Part of a small language model's weights: LayerNorm before each block.
Each number is 128 + 32 x the weight over its row's rms, rounded and kept within 0 to 255. Layers, rows and columns count from 0. Numbers have three digits each. The size before them is the row's rms in percent of the matrix's.

# v: layer 4 attention value, 256x256, rms 0.0382, rows 42-127, columns 128-191
# o: layer 4 attention output (transposed), 256x256, rms 0.0382, rows 42-127, columns 128-191
# q: layer 4 attention query, 256x256, rms 0.0593, rows 128-141, columns 128-191
# k: layer 4 attention key, 256x256, rms 0.0532, rows 128-141, columns 128-191
v42 095:129124126040111078154096127120104156142177112106160080157091126099192131098081118087166215116103185159115150105139137167095132114158094108151093162131121177133158160150138154172138117103104146
o42 094:137096166129148109138112139102132068201080176122084148075135114154098221159151116142106114171136112123122087159154131156081086146093117165134151072125178123110084118160093159058064137137101115
v43 089:114096121128114128153161086089126059136163161120220071169140143127183152116074132219148123140064148162118132120136127130139061075143138098215093126120104114200131144144204143110155140179095100
o43 081:058121168089206103114133123137102145139138193128082128114159093136087141145168097132141142105115206130090091168030146128117134122132137161115191145124124184108110088129090148122100178093116126
v44 074:116111116119114177142161157172049128104103127120090153102137134124095131146094134098134111151132072084143147139120114128076190111137169181084124136200122186123146152143113132125105166092132106
o44 067:016167182167113123128140152142177142164122121151145140185106103023153088107105147116081106151157196132128113140067151102176078157117102191148108128118164130129175098125130118101137147163086134
v45 092:095084141103108066074074135164172224152163104172097206175217135111169118162174149123132095129117116088133132157121093136169088156133147117098149100109089184091143120135162134138140162099134109
o45 077:224132065143163150138154115123130128098136116078153103109103107255122176109149126128139139123133119147117122082255120137104154105115078131126114134125124123144115120123131152148051122108121149
v46 086:138100153125160096127087160161144098110112092105125154215149112144149173164120091110137165103165145034173120119100126117126129165131083139130148109148189142148168144113088064070151149080142130
o46 085:056138114142131158184167141159110121146102109118128113082111100022136086099135159125145069122151141161133157102034141157154135169140190111130115155130099121117098113149145116148155087149155109
v47 119:152097161131157142131196113106120086093103130117165113135145145133072085138118128132156128129110166189159098128127089148142104186137114209082100143107185135142135104123119090095138138157138057
o47 122:105148132088139102135120123146103106137115150124068135129126128108159124090165113129086114185108132080105099122068161181109113133121141138144165160140122144094110141154119149149134122140119119
v48 117:103095102147083115115121174115152195166163138132128156067159093135106073154120114130114082108143127106096166143138161109080159103125183122135101140135102120139187141099132167097163138098091126
o48 118:130157121096158146142124081153142135086114151105126143126115133114132116146141110133147152125132101182161067118060093083140131129156061112141051083123151110105112064094134178158132109157133136
v49 091:133170098112117139129165102132161146117133150139138086187163146123070097165101117164137091081094088171072142109125076122087091068098205136084107185145112177122106193101118106113111105184148035
o49 092:133106114153127117056165098070141104131139102081153138115133095155123158115141129151101142221158198125137127106171191135171106125068119210122148118152154140161183084141096165089089150078053174
v50 103:136116139151100126152192117112105116111132171109160102161094095121152097128097139211097086116090118202029153114128106163188107085137152059108085218099156175118150127116176108135140108167104085
o50 102:158115165064188111139135127080092118149138121101091147119148132117157180144158087119120181192072152092218116113195148092069140113068121175124204093135142185178065119158085166110112145119121124
v51 085:117119139149178172139146192127120087077127146118140136129148144122163165103129115096172079141117102151128159166116124136172079148150132121103137092103209206173189164106080156061144090123045147
o51 083:062192147149123080179137137142182139160127136135107108132128103108133071075119134073084135105128190106091107127097198107122159096120153138105178130143146145095113141120059110141102186090179097
v52 103:139057107192144094073078123096144132082164153151133141135146067128176068152140114132103152097139181057196103132149124099119130184150065165183128141160124176227126107116130134114145156129160198
o52 096:117119064084140154139178120126093104133068161093116094096072119157120174138202102137180134063134108117087114136208154129101165156136141142104161111108122148097075092117156115098091074081114113
v53 093:111143104098088127091102083091120146124121126119097141106182040149192140094189132128103116166145134149109139152140149134120145134147150165139120108101116074116148124145163100138132229113113124
o53 095:140152104147112148099078152113152127079108167129148107184141188144153139117128110137152130135142110095080064183164058115127141122134111142139093122124129139086136109091169194134156172116136118
v54 089:123108152175162179132167121133139137093120132097131099125106108119137128075112116087158120140147123106193145140149083159149116148187121178106156132116153124146152137168092104080156091103114066
o54 091:180150125052129094148104160097102136140114115106083143131126114183094132118187114156075113143110126115105123159124121181099159093102124115151182119125118164113135141126158146143103128156128131
v55 110:145100148140166100084150128147147113111112084132125197128137119148124140109173141143119132118165188124141119141118080161168087154164126113051096112087129112157113118142147090133141093097114161
o55 103:062115120099091124166136092149109116162109128202162078136160115048187144122128170100159140056096093109144124122067121144138153141094120167157168122139112158140128143138090085163176094084223077
v56 086:111112172103148135073144116133138141090130116133109141096136117137135123178141147130053129088126151070175122182120097142122165205126091192073133180109108128132152149078087146095147131079155166
o56 092:120108043121087156167176134152141094145127058102141127119131108057115098113158172114132092138135102151135138048116085151143132191099124133096093103114128112119113146087187110124187038129101137
v57 093:127102145114155179112184150171141123141115169126205230120121137159073146145142086184183105102126136101145136117113115113081142129120111133089110117153103136171106133170057057088170092130134097
o57 097:099134156179129059099168098115091117103109111063124081157190131085062061104165154108125116165117161107119156129140154140206146175075167132151154159129086119121140101138138124122133104150140097
v58 095:163128136133165110147192085137140150134130137122186094209114092149108087149138098203125158117112170147149099123124099105152090093149150156103091169135121145098123126148149100118107096208106109
o58 090:116091100082156124109143117117067091175075115063102114068182172113148159081129129114108125204110123069160164070137139185144146177139137181112136117131123140154116106122100166116138122102100086
v59 098:124115133130125104102071181146194125183125133153131166180183103120077129111138113155149121106182117116095090184143119126144093205140085123095059081128168234162196104096112190160115088119053123
o59 101:169113109135115125079135100143135132148140163105139068174130181150194172150064137053131162091090104121101137069159107097118143114107118114150163135164171182167063147190097074111149148127199119
v60 106:116127124113123089127089191142104136125137093126101166138150187156129157067123120014171093117134139086186136104125125175165147097148069101145148068136147116169100091147107101099151131127190148
o60 107:122134156148158139147089177144133098117128144197174103138091131133107123113082134165124114051189172183126133196077118140096097125098147072196174159160105116121132162130123090129115129151171103
v61 104:135174110068169181129193113137086009165087101107150112175185180117125185179180127176182162118092133125153136124138076140122101136113089166080123108107135098116071091165058104096106092153174085
o61 102:178094170176172102143127133179148144106125140107106153115149098175058105105121130156117116197136109096088163101154186157132139138144162117105136163154120119096139193132167157142162111117129128
v62 100:148113077128173135123144068112138154125149136129138083105122122130124123172109101169134172094150117154210150110109143115068121159154048197163174104130151110161166109168152090124110169117160194
o62 106:111117154095088126161153115135090122174087156099072150142146163099102112112202154119136118151131104101063042103135106143127109146104214155149140132112111120101100114101144145055164154158082086
v63 095:123135141080119124142125185134130140178173135137179099146110198145171146165103145162158135129102187158051138118118098139136069129112128073121106105122037019125124203157120122138114113125126096
o63 089:163090164169184152106167172138118147131127156121169157115132144153068114124123112131126133115121160116170119134163105116125166158163079153098166150151137124102167097095125119135096149105147194
v64 097:110159127147155155073071088132094184180151132143127142093119085131183156152199114176092166094168169109081134148112146114163086127109109101092105156135180209133200049102145129147124149158147191
o64 101:155105068116086137174143092146157143149122140075110119101081153066178109099152104113137136109142071148170101102179111103089129195129110102130106096117151115110066203175169128101137076141111110
v65 094:108142099153153180129220137128075094075135128145137164194183105125127153116081150194150096138102085100133133111131119142122123161107151092125104173141131172098099128110125107120128118178145080
o65 094:132127157120223075138141144101159120120158118160125112087109119118099100131139133148081142143138166158144148078061181098114121075132123147149131128157120090170165127158163164099129131152123065
v66 091:134158139093110120135152159125112124178098138128124163122124167093142156092120171129123155183035166175073155117136071157164089121121160096028134115102126113075109099171082156080127150143121081
o66 098:132116156162167109176120132144158112128139115192137157120184112134111166129137133150113138142145062125201104151098071133077110121145114118129092113163117107099153215110146141189142115125176170
v67 085:121106129189166108136197130116114155126123168154126143084124102127120128151118129180138112137072187160053063069159143158166107170097177165074097139104119139133084114127105083105156121176050086
o67 083:147130123126134089123161138078137115083135128091150140123116157128164135135164089138141156166147046100218133153023154118146155128152143141154186092122116127066091133123137153160118119127195132
v68 100:135173046101089119142076172129151146150137126125115162151155091096123076134174095120149131176089115221101112140127135122180139115157113100126175113139100159132098098117144127168089179163149100
o68 101:095103190170148138119131097116110117092119148169161105110152135142156168120101136137129149102121104127123129129074133119066122108073127144133082132153169116137136153148136133124172105113094129
v69 097:142143097086102109129022153161147133088098149115079095121093168099113086100149191147162115097136161140160137168118093101158123113117125102117075160094161175110164134113164121110133125166104090
o69 099:185122153127127144179129093120153132151120115160144129150100176147201148128110093099132125132140053169180108156142146096096090138093170107141156139144117103179114144127050139097143121130106111
v70 091:135172134090075104159105202115122159142186141128202144170127152124114103107127125178141133143099091216086144134115124092171073105101151066106093092136062081137094151108156152142120121168227102
o70 096:165104157165174137071114094141111127114135163149125100134118143137139171131064104122145148094124211127138153103099174103095153128168143145146097186140129122173121139191053074119127144134075140
v71 103:129079155189204150137203136125119127084084133122150142112062087117070123107119125129174087118159112138155159142126130109127110095159147171119104157110126122169093181145127039102120062136106185
o71 109:059171152076050120130130105103143131180126077158103116110139157117151092073120188099092187130097182096154090136158143127149134130107160138151112132129130120171174081127040138131117139162130047
v72 092:137072140094090087171239152092140129138126168116215095132107037149088130166093134199081111112120166167121082084118141128133113141136134156124128197063079053205135119121144052137117115132150107
o72 095:093146120171104125148118077117046149124133129154041128114180135049147156136184129129142147148079130087170126090063153139092184136156106178127110114098118157088082134105149163126175115140116082
v73 096:130112120201134116127125063122077170089181133136093172153176124141158023123099097146141120061154126096092131106133134141081139057110115173162153156145101222153119106133160082113118121170127157
o73 082:056120111080138119101155137146146088143095136144141114123112089055105145104170134161135109128147143161143095143000141114142079186145120155163141087126161149114125099101108163077121131135145106
v74 089:132098157119114121103146121127090113065114102139045171068142081120108122166166119102095112123160089087179184146144110104082177153111160168099116147105143174118147140104108188098143143069117150
o74 086:138156085109096141171144175160166113104142075081152095181111101161107127085125167118111121134104168113078120114176137128187155131139050099112092142099155133127141132085136116205127103106145146
v75 103:132119122111093125135105155132103135151149170150141086104142075136141134150135071137165134149073098137080120065147206096134184100109180117177124136155155147134114091184126132134114175167168147
o75 114:100143126171181101112128159123123097080144172041103126153114131063121125095111113177145098171151131161144133181105121128097076138129082115095129144114146104049135125097179196073133134100048165
v76 095:145083123169117145065159112137098141162098134108172121116108113131124054091081089065131181122133115142079125100133166143123145187125114116182153113178084134162076113166106106173103114133168135
o76 081:035169126110141124124086153153118126153136167160092154114133121037124135149117136143122144135128127133170108171000107106104094120162124120156097104132164124097126143173142116085149144173107109
v77 088:123091109174145085100137122159180143098152127149096101084128085113147088126098140121130140149125113124078133120146099116114119145170105096044089130156121147177066112153150113081088139148081128
o77 091:159121129124125121114131150073085107123098148117133154130104139179123147132155111130121112085131112104123121140188151111155148118070132140175159123123153142108134147091120114126107133107159104
v78 102:129087167130152127168102097149124131086124064137110093126196153109147130147128097158120208095155140110154127121129102158069150186158086223161149103173107139109119168183140144150144111117120161
o78 107:117129128109145137108133183177131112149071153114096160090115080128077149158183166106066112176120132117051054114140159161114089149164095127102079119121176177141117133141134159108059100130106115
v79 091:085168142089129095120067086111166148134141148118105179055122127111184148105136165126053105124138157110120154087114095120127120113109151145143087110098078089135182124067144127155173133114120152
o79 092:173113079153101156135166149145121133094171121105157140183111168148127109126128135118156146096132088150153105121123095102118163157175106111128142131118125096097057161122159111136111129137166157
v80 092:087147103160102189127035194141134122168127155113227148110119135137118166139119107133152100130149111223130116096142183095179155159162149120182140082162153066099126148134150179153128095167124148
o80 088:118150165107144109120126106157131184120170153118103116147148146072141089148125115138108174103074136117117137170074082084095155090157115096131129166093086145162082144154106108150139174135129118
v81 087:129075164166139129152178123123097103063138131149104130028073116142144219080127110100133101105111150058150179123142132131070138166167127128200162159115168092127164103127156087172145078100184156
o81 079:236108124100136109148126125116133142121165123075111101156115128196104132149152137145140130122123083162106139151255150129134139121124111076124152136111111123087135135092161163106093127101140134
v82 092:119054129160161083090127103146139117121125129114092186083171116130161145117159123041063153143148098062206151139145102116145191219169104191090129070109148145104163101150119106095153128070095166
o82 081:157140094137096171155125167107135111134094074109144130114093141138132131112168170141159100116154076112115098134229084165117156130072150111156107137148122101084097146088148116142138078136174108
v83 100:135112158162098084107160127135116158105146096127096145049142113114117051157123092112127115142094105155137144130136161151091157190105149137112115201098116124048101139143133159147153158082133151
o83 102:175168106088127180159087152131145107093130124121118133140102131149148197145075136098082154133132127119098128162169141122147101118113055099157067075121182104179123120116132161138103101151048141
v84 085:154144096112107166117095072118169136112160100169177102196134148098145115157130173200159175133095102107109098140129098122166104168131140109170181178113138162110108132126172130159130104118078083
o84 092:146133121144166168105165148106089130133124140085093116105101091183093150121160098102096123150089163096114140076053164166133134106152126135101098107138175132151136134194076138157102161151108138
v85 094:122132160141099068071109109122136126121174147131119132115155062119156079166128151123115125127159111067135068104154136131116182150124102155122125144146165157168113091154127134112125174182105094
o85 099:173110083144140112126137149106105078102081114076101174125097127128138164146168034144157102131152080101142146138118150084140129156160177137103115138126099117071074167112207161115137063109159118
v86 091:142111118158145125149126183138138143110115137126139174188123166146128100143148050133159091126117081073144142096106118097113149118096176155108151101109074098086152163155108104107136105141117049
o86 080:038139124163137121108117080181126093125125110136122115117163076052116119084121179139113110164155167194121141133000143131177118132184114161141081135162121134133121086128097167122138129172128116
v87 095:144102102139075090106164176104129107159123134135166127050111145140122077053124203038110083149104175133134102100137126129161103164137131111123109087127083099134127065112134175135117070112104081
o87 085:047168141128163140167082120158138144145163166184098155174136111088157110130132109133135172097148086145163096161000086109113126074162091153142123120135121153089101143149108121143128136124178136
v88 100:141093127111132125099194134159127073127096161109104114095164113141097088172181079114130111129076072048183127153118096124080128141134168170078120175095127108138171122098076139107117138082142078
o88 103:130144085105182105151128099154126151094153104102134117163148105137057104056121152131146112184160153175112132052131138114154139101148044146092091109148098121094143099131177166138153110126084174
v89 095:113167103096097165113128120126122086153181135130182073098113119119152090101095118148135152091158152148056133139111098097088115094134123082161111159112090136180179170064175168142114129126067128
o89 095:152102165084166130128169127152157119126136191109126167157146145184083150158169085146124134127078147130144063123126099072143157171145098149086141116143153173081098074155105123060102184115148158
v90 094:135080135091145106137127196103104109108096116109192082097142073130114195088141125122115132096134162140239127192141098143139172132137069129144104153130104109176132104136125116101139113137149106
o90 092:135137122159129081176091068198121113130151127206094135142166120203111111100130126127126102128135102115070101070199185161077091071121118133116113145098086124090126100132133135098098140124129107
v91 097:116170124097110091088123077093152150101212094133118124114142159118165112162071068188060094096114057134109136124138126138118116076096192141160162160092080134120137148110157136087118087139037142
o91 102:192094075154168087087169142106146099143114099095148160033140109180102125149168168145100133109119130130125121089109138072172183145132120122115083133146084121096098164054115154126129156143139121
v92 082:124137092148156158104091101113142081145147128129245132085100144139132107074161157167200113093097156190157130119151135081163099138128117109137115091085124106156131141204050102119131139095122087
o92 085:172148130135142083117121120156116145130133150102104126135151129145120113116150103134107144128097116084118129161157135135112181126183147129121176128128102135092107136126149146107100152155133121
v93 092:130149122098144139091114137119116199123137128127189162196099144133134163173085100201131155132124167124150106107107130171127103099108113148123125172152161132108142107133139124164112174135149131
o93 095:153085131185136132164165089080112113157132123134087085084105159080164079106135155082130140107143092109146141067113133132121107179116198134120096128097114092140121200121142160097157101180107112
v94 104:116089136162164117152119060061118105081138096119097157138102093141116226136070136078139102118129127066140207211137127151114152133179162160107076143168151122144116144091176058170141055041086105
o94 108:088122182138078106061154152137155117184139153100159185111093108162139103125177215144089134117151115150120094073151137130155142154165081137181128133115133138089096104188125163103098166212188116
v95 102:130129123096157138136146134140135079125102141115140080101094142162120142113116197168130152159147151229134105098129103152145047162100086173132150122151147125139112143144111120143105087143136104
o95 082:026142176129099147123125147115128149162123144178115164165142121052152112135168108100109131140090129053096107156017118137110116111096184155122171140122112157136147153152109093125171160120134120
v96 107:142151116133149129174190055102132134110121156148112091062141059111086124137143137185124172148073159130105143169137114128117117104160196175136105181050146154109108130126136063152141186138112123
o96 113:067132144111099127117138112132107122128175175133096141167170126121135142107163163101090129197102089123131087057088142164135098131099098150098131082151164135114128084126157187116139137134072140
v97 098:154189111110126167099071115104143156146177152119165117107162112128117104115150150151158131146111182185121126147146116146123096164151075137112118114086121145188156142125142174130127184198179135
o97 096:138087106125132119102174158160105119107065227095089125161129138181074151157147046153152129119114144138051105126113136116098174116186157178076165175173143159039084140114169110098142156083123113
v98 090:084157120118162170181095143127138160146090196129129131146140114136072130113127127136166116113131075142184164138120156133135131103139167145197132152153171147155105170171130049135133100177149098
o98 093:159135157182067078079139093103102136118163086111139124146143128144117083089148145119089082188142171111083158135239189154127112109074165135115132152112145109170168078152116139085115166128076106
v99 099:132074180157167109143246192116132133142132160114135160109115126157063114136135141068103080129161168161179093104131121162157136170110106132124060123133158057178173105160079104094141137103146189
o99 089:047139129076108150168102103159115137137155123164135116144146137067186121099087142126111176111114111096153079130024119137108136116169118145153115133097098126127075143096143118165135114147162094
v100 107:136143124136120120055135132125145157115134094136117158140202233148171047055136099165133132148134122074064100086117131147122108121096098087089132049137095134090173045106123143136095086098090107
o100 111:126105101117207131106117116159142077154107157151171124133122111120148150121072199119156135097177077182159136135042076115139086162138128145181178107186114124096119167156110107104141154187180155
v101 109:116142118181127168129133127163163078124034168170121108056100125098118166063103189107130102163075155134109176132124083137144093111153206142102096124125138114157100155122126109152114104175138078
o101 090:221115156122122115118121122099098159116180134084124135177124157209128120135147116140128154142132116134139098136255138125127132125098110108118166148148137106124138129130132137146110135099129163
v102 093:134096128204150150100174165129118123153154153112196089124114150132118077127125085059157113132154091146153071127151145141134133131181138130081158087161107109126112118164085170104136139155114130
o102 089:081172124052155102119087116149097140163087151123063129109169102059090136112123083161094155126093143110108128119024077133111168079125098177156119124103113170117103099113155105141103132146130135
v103 090:127094158132132115084158119100146170147120103111092180085108111139150074094095124107050125142155162087145122107142158078080129086112132144190120144140076122178168119066165160136112107093099199
o103 099:125122038113105153138136116128113108111121112139159105114090123123093091160160149134190149072148157146129145133104096100169149190174106136136131095119151139087131100065140111127152129103159133
v104 096:144133117124127122172169146081156156095141145118160121082111128132074032117145140100170117133128102178076103084112177137147127101091164130080138162192077071135076222148136116138111168167158150
o104 097:134143113163093114138095165160078133076110123171145098154129119127121159121115115168107154186072208075150147124113131174059164110173095139107124095109138098122162127106103140112141121114050162
v105 085:110105108159143128165164086156038088181065160113125097107205076119169149107091088075173126170063121158090112115135105193097158097140139166113096134095098161112092129164110086162140120108131129
o105 089:139158206106110103123127167086194134085144146101130158187129107117086150136153133164092105207130096106153118170173160137138091122067124078120152111143136128138132065168125146145085109125129141
v106 100:125162141175185120064135114121104032184097092132100144135136108143125146167134101127081085138148145104138129170135125159105099062152108149078101109132178148155139114110109143156118112131117219
o106 107:142097145072090128142139127125131143114138116110174105109102165117148105120060130112152151082144147090115172102185149105193180195077159109154162152127098146156090177108165105161167084074140134
v107 098:115087126198156125064178130114120201104185141101155119149125094156082165142137127191129152084179139203172105160123087129161154138117130136051096177087113116112109179166146125179116084148163137
o107 100:137100082112128070123091129178121106143136121153080116080167139123104106132194154150114141092109153107090115079152118146059120106110090206124126123088031147167153100126122073062140109087087105
v108 080:122103139140129118154071111163098060114140120139099103107106134099177168092145163053089100106170126115117140137146130074142095166152116151109193071124123209151141113073152112118118025119033148
o108 080:166141162137127139130131128087207156135149104114135164130094167255138150138137133156177135107087114146148112122182096116108161102094154069131145152146118160132105140152077099135082175078241144
v109 088:125085110149106168120122151167122143104145126196115132197182156155130095194155078138189107127118089129153122135117170083095148136088164145157206114177160192067114110156106178150105157148174104
o109 098:113110129121180132091104120129119124101113133041099120129109061101130123068113097134098099177156162146074163127168146155145067114139076137115074146118132128138205107094154207085111130119051123
v110 085:160146183068136103122103151138158096139105082123077146184135217110156190131170173183110147147133172087132108135128109152092122151092143104071107156119122084090072187116086152106116105123166100
o110 086:100115075151152146145150153162135112111137116156163130117138116095117061112098142098149110100144098139124150078089146110174101153153111147123108119130067138158191174123154089177183102145131142
v111 111:122108111085091197117127135126155090157107098119122143133129154141153109162148121178159095116123085131106130161106118183147135175108087148108125143131169144151160159101078185123096101066117084
o111 096:105136225119161116092129166134159160125115179082124146149124084055121065169095131077121116150129202102088135111085192072120149129099151104140163151103127150130144133161157152113210119202127141
v112 103:124072150142146157126103159121095092095133135142171121148092158140170126124138122092154107144124116133130142119152115114156072118130119172108147089143226104176144106151130077123116120080103103
o112 104:082151141117145128122140117104142140175128172070078175144109136150107124100161107155157137126101130162124110123042080138071143143172118110137178171111098140042122106119191229109129179190153166
v113 099:104073106126137118117109127154114112105101139132127104084162130132092127162111081096146124118166101071233143120131172092068205160139185229159205100131091151079121135147135074090150139082084097
o113 106:102189123161102103134085082168128147112129090107101135155186062137078114088180153151097066188171110157071134144186118166152073112098069074138053123122118118121154093110126185151117128139050128
v114 101:133109138115071068177141160147131154170120132132125127105166098130189092093111149152131133156077163105073111105133130171134140096143208096136052160106042108116128079132121123135177133191092042
o114 107:136139094149179124124112107095155137076143157167126142143151101137100161160129099122124141144171054168181108115030104123098108098109046157141099064130144146144111126115148164183072111073121156
v115 103:118087131141150168120157116154120065135032126119120086132177141127120182122122102053163124162095123089172126190135092148102131149148148170137157080147164108079113098131087128163164054103101049
o115 094:175123140118143099135099136135124149135163121069109142117130093159089091123152148141103117160145101143098135117232132152110118088100075104112131139120134129111169133142163137128104146132132157
v116 089:155117128136147140134198099107116091144082097118142119192111123125118084188151180117135137128142142162091079157129106172175121167140117132164150165167106124116094194113067120190127105170084111
o116 098:125087116086117148103151145124106124124116084154128113100133113134115156128107105102067166152048158051139142067101139185063146062151150193098120102103175147177095144141124104127137124153158093
v117 094:126198127158125135136174108105151123127074103133090141141123134128157106108127161185131151131098146133057154180134113104141141112116174092095097189144140149082118120123162160129143111157066071
o117 090:174088125159176108151154143153078082120108108135161127094124112148145155126081117098091129165122149098172164062164171148142137120162084167104151083153160144142150129115096124137137122106165145
v118 096:127084142098097074086054173118129119113078130105124142164128162148194149106177135105123106131119176079126109090125087147195118151097059134129098131127121182164171116136125153095115088088155110
o118 086:169102095143219134159146124150132101155123133103133139093121107151102124106109130136167136091168128136150149161167138105076156191155087110087177124124142172117078171120131111129116100064169148
v119 087:135058137135134138139109167128122134091123151086150134123114136154153123075115091068137063106188119134155095041127172122134135169142098144185132106126175105155161128157094117117175074111152179
o119 090:188180129090124102147117137117145157106160134093084141138127151149107129164133112128140170085125113141109169199145095118093164123135156078146158166097084127108076127077159115122084151155178093
v120 094:163152099091157151154114128118155156124143117093158137179143109125106124198115091134157205106184153093197113133095120140149173159152048170159186140166145107145097143165062105129120135085144133
o120 096:067120143141078162132161108161083122165106125157124132088137142078091108095121150123093087155105139095116145072070156170110113106146242164143036114101127095135153123147131113112185108195095092
v121 092:091167120123121124166179128153108166143138170180136037107119179123126082107076170156154092145084097188057139078155134117142086064138200068108140134121092089137121157133162099147101138235143087
o121 086:233138103149132103054105141077098142119144127123134147141124149210104146130128080176124154123151138125135105165180135121138138100142078155113153160153160118121135156102118145116057196072073167
v122 085:117161147119169178210088082146127047053089186101121147161095118162168210147113168088136167140122138100150089117158091132117144079128140124178114131115116080188086146138126094159148197125210111
o122 086:112089147100168110075171163098120160137134135120123155160123092152050113142163107177159102160165099156113198147119166138160133184132172087122152152106075134102139108092206166115157081115094137
v123 096:120137123204119128233179156105147069098141142122111138150088139146136254113135153115143103123116089144165179185144087115170135114120120086142094078158115123108068127098109107117131080145219116
o123 096:173109192084168095054125129155128184107164145126118130162120122193070104171154112147126164098135120162051147061128142106131124097154143136147152198070058167175131132134164133107115144128120148
v124 098:131068141146134153119147110136128092147094129134119144057144182145107067165172162133102047138115125087096154166132085087107098163098182110047084158078151109132173133066125136082126127072122106
o124 100:101163074051137149150126127129123155119116108149093092202110100072112103106121143131171156123128104163167092099075089100149144140184046133112133100143171142135142102138130162196160097181161188
v125 092:101111089133090128144113111116116162154161170106137172149140002121094085134118134146147197140061103134082104161139158108118163104125169151159084157133125189155096070133137140135148199176138093
o125 095:161092134119209064074121120101137084117115157124121116127140162143171156123147079142136124179152083130159108114134145151095098149076122077106096081150136116109104111165152177075111089121071126
v126 100:137162091067156134127134166147154161089108112113119176124113130172079228105118099149095133152134123142185133128118162114096160081118118121186199112197140063123110155111127127099118122115189181
o126 084:034127163151084135157124129103111137145137134180127105131135127018132060137111147124140112088144135158097139154004128123162088140122127124123097134115118112175189113132110102134218121145103115
v127 094:131167108143095096170068113133096177105194121130063090175134172118198062120138157166129086115113090142042153132125131210158106077095122111149142169138109231091082132157110135123121179206105125
o127 100:176098125147148130074135156078158104136086120165179162103096128232166209145082081151112115116142105100149111132177169116110109102082163178111155107149168134172145151127130149086066109105086164
q128 103:159152107209170110071172131121147107075111132128137174162141180132098137150143129058142107175156205110131181106115136108132168133130136142102067041156194128079116149070137198178119119106060111
k128 113:110131094141125116078143131149183110143138148158122103123168113049133124137096119137108136109116143187145199142091115135135073166124101129089097097060126141083108193136159189136159137136046108
q129 122:119128158101126165075189143158171146114155137114134158123155129147150113185155137157106160154131087141108120140148163128176139134125199153092115118107068141190112126146125147192102092113019125
k129 114:141155146083152096152121085070123112090114098068148100101140163209130138137162091171116131110158175131099100134169167115143145140163144082143152179132109122180109122163078133155011142086110131
q130 112:156133136171127118106192175090127104128144121092183105098160197158068161110128087129122081096178126166112121204135173089173113143127091155167179086134156171082090091117084147119114113107086131
k130 110:080130148110081141134117104088121122087095148147152125126104119120137132136149137115110172098109146128138106166107178099186127147090139156142083097121182134091096111141141117156126136107125099
q131 096:131094148131090159173142162134156124159090140135122108099175129161144121180102109151159107148074111165120124142133182196097135198085160128081108107135214218142106103150128086120144110168110104
k131 099:092167120179121135059130130167120125109119150213114114118156106076114131125132158089110145172141174076113129145086101090172130122138139110136091100144161112088107094098099158097120141110149122
q132 099:160090068095153152050159189102146081133156126092138116109070102112098161105134102126148135127130156157146146154113133166166182142134155089112172141170134179111172199090138151180130135127174186
k132 095:136113147161133082164167144103091161149154120103147129173143153173107113152166115140126113045143124094152147128182171128114158119113124138129141108088120099102168145111141102106121127117143131
q133 098:101156116214110176192144125185167154144120097104155150127084132143116153085109155111138106095141185127117121043126082153076129068136152113152148157102080132226122171146140175151109198148178216
k133 097:203127113089155085133159141130167104119151089133125137183112142141145084125109107153145132113151106172135091066163147133082143095089132128151128176061089133121151162094130126100074111148097116
q134 099:131156152158108091068134129126153078115082111140201126106154125152180215054141143175085115095145207088156096075123129115100136165137109182138102072118145134209115121139108110139101092148072063
k134 101:067121157086091131124138120105169163134088056155138113145137178136162108107100097142118198121135146136159122108125167149174184108153194126175124099144147165114118122150089074164109125111070132
q135 096:118126134127176101177126144098102182139169143127094138149218147147113175140151075108131124136118075146135100152125138116134086096135072110127054117139194126078182123141173126116100123014026137
k135 107:079146123160127161088160110069174120091121156136097143137119144109095096172143120112126125142164119116120131164138146075184078128121043173093073095107122125126099133117140208155163122086132135
q136 097:119118131109129124105171175170094147094099133145178151119128149134106177098027161084103170124124109149185129141124107134129132106139135130163098064162175088181116116158131071113112077153047117
k136 105:195147120120110151051127148141068090085067122184163098141136107145151144156122105132137179179123218128107115092137138173121137132168093167166166075074151116112144103100098123154139084092080094
q137 117:122131092124143132083142175132126160143153101097160152191142170150091145110142055126154098085166168137214123133138173100145156116108071139136156127142124134105121124087164105165113106036154099
k137 095:131117168146118136143133149092117127126120122117124131152131126162124119148186114134117139075141114124118115150157179090154145125104130147144103116115164150110157128113149106150135133108114144
q138 114:132125134093105118122070121098062142151091106107163121188138151152138158183164114160103148114178092115147122097162186123112191126084187155144099201144152129118137158102110116130098080133176128
k138 099:014121171127102152160158123114112110138111137163145143122095143082155109123132146131128110069125123115124111177071167113169128136129122139131141128151126125163164093121126099137158144131143125
q139 110:150145105123125153126171093129118104089075156142099065147123133138161174130151032096173120089102024176124105179144157162151168112116220184147175206122113187172107177109080123125105183080188148
k139 104:071139167152101114153121120100051102146135139139143114140159164128195129123117126129115130065101126071151106142122120123138122084108102157107126124131141106086113119138117091109132127122117139
q140 095:116114158041123098146108115114127174114137131158105146116129141100136110187085136127146118147100069170139052111121068150189129148206151105122245184131063159149112090156057184094143175136109101
k140 091:147166091088126139110117135153135145117143142087121095105138142163154131110141158111117145179090145115093134102152086113106155111161145135128127138143167112183120084155137110144088122136131145
q141 105:146151074100111085101088146197129089134104129141103114044134152159088180086083130129134131112095164089132068151158119142083148114172152055115161167115139151140126124113103089152066135098152061
k141 093:210116171119150132142149134090090115107118089092138125105109133220114126127134099170104132083151132109147117124170194140123179127082139143130145129127127113100137122126157104140067127117134114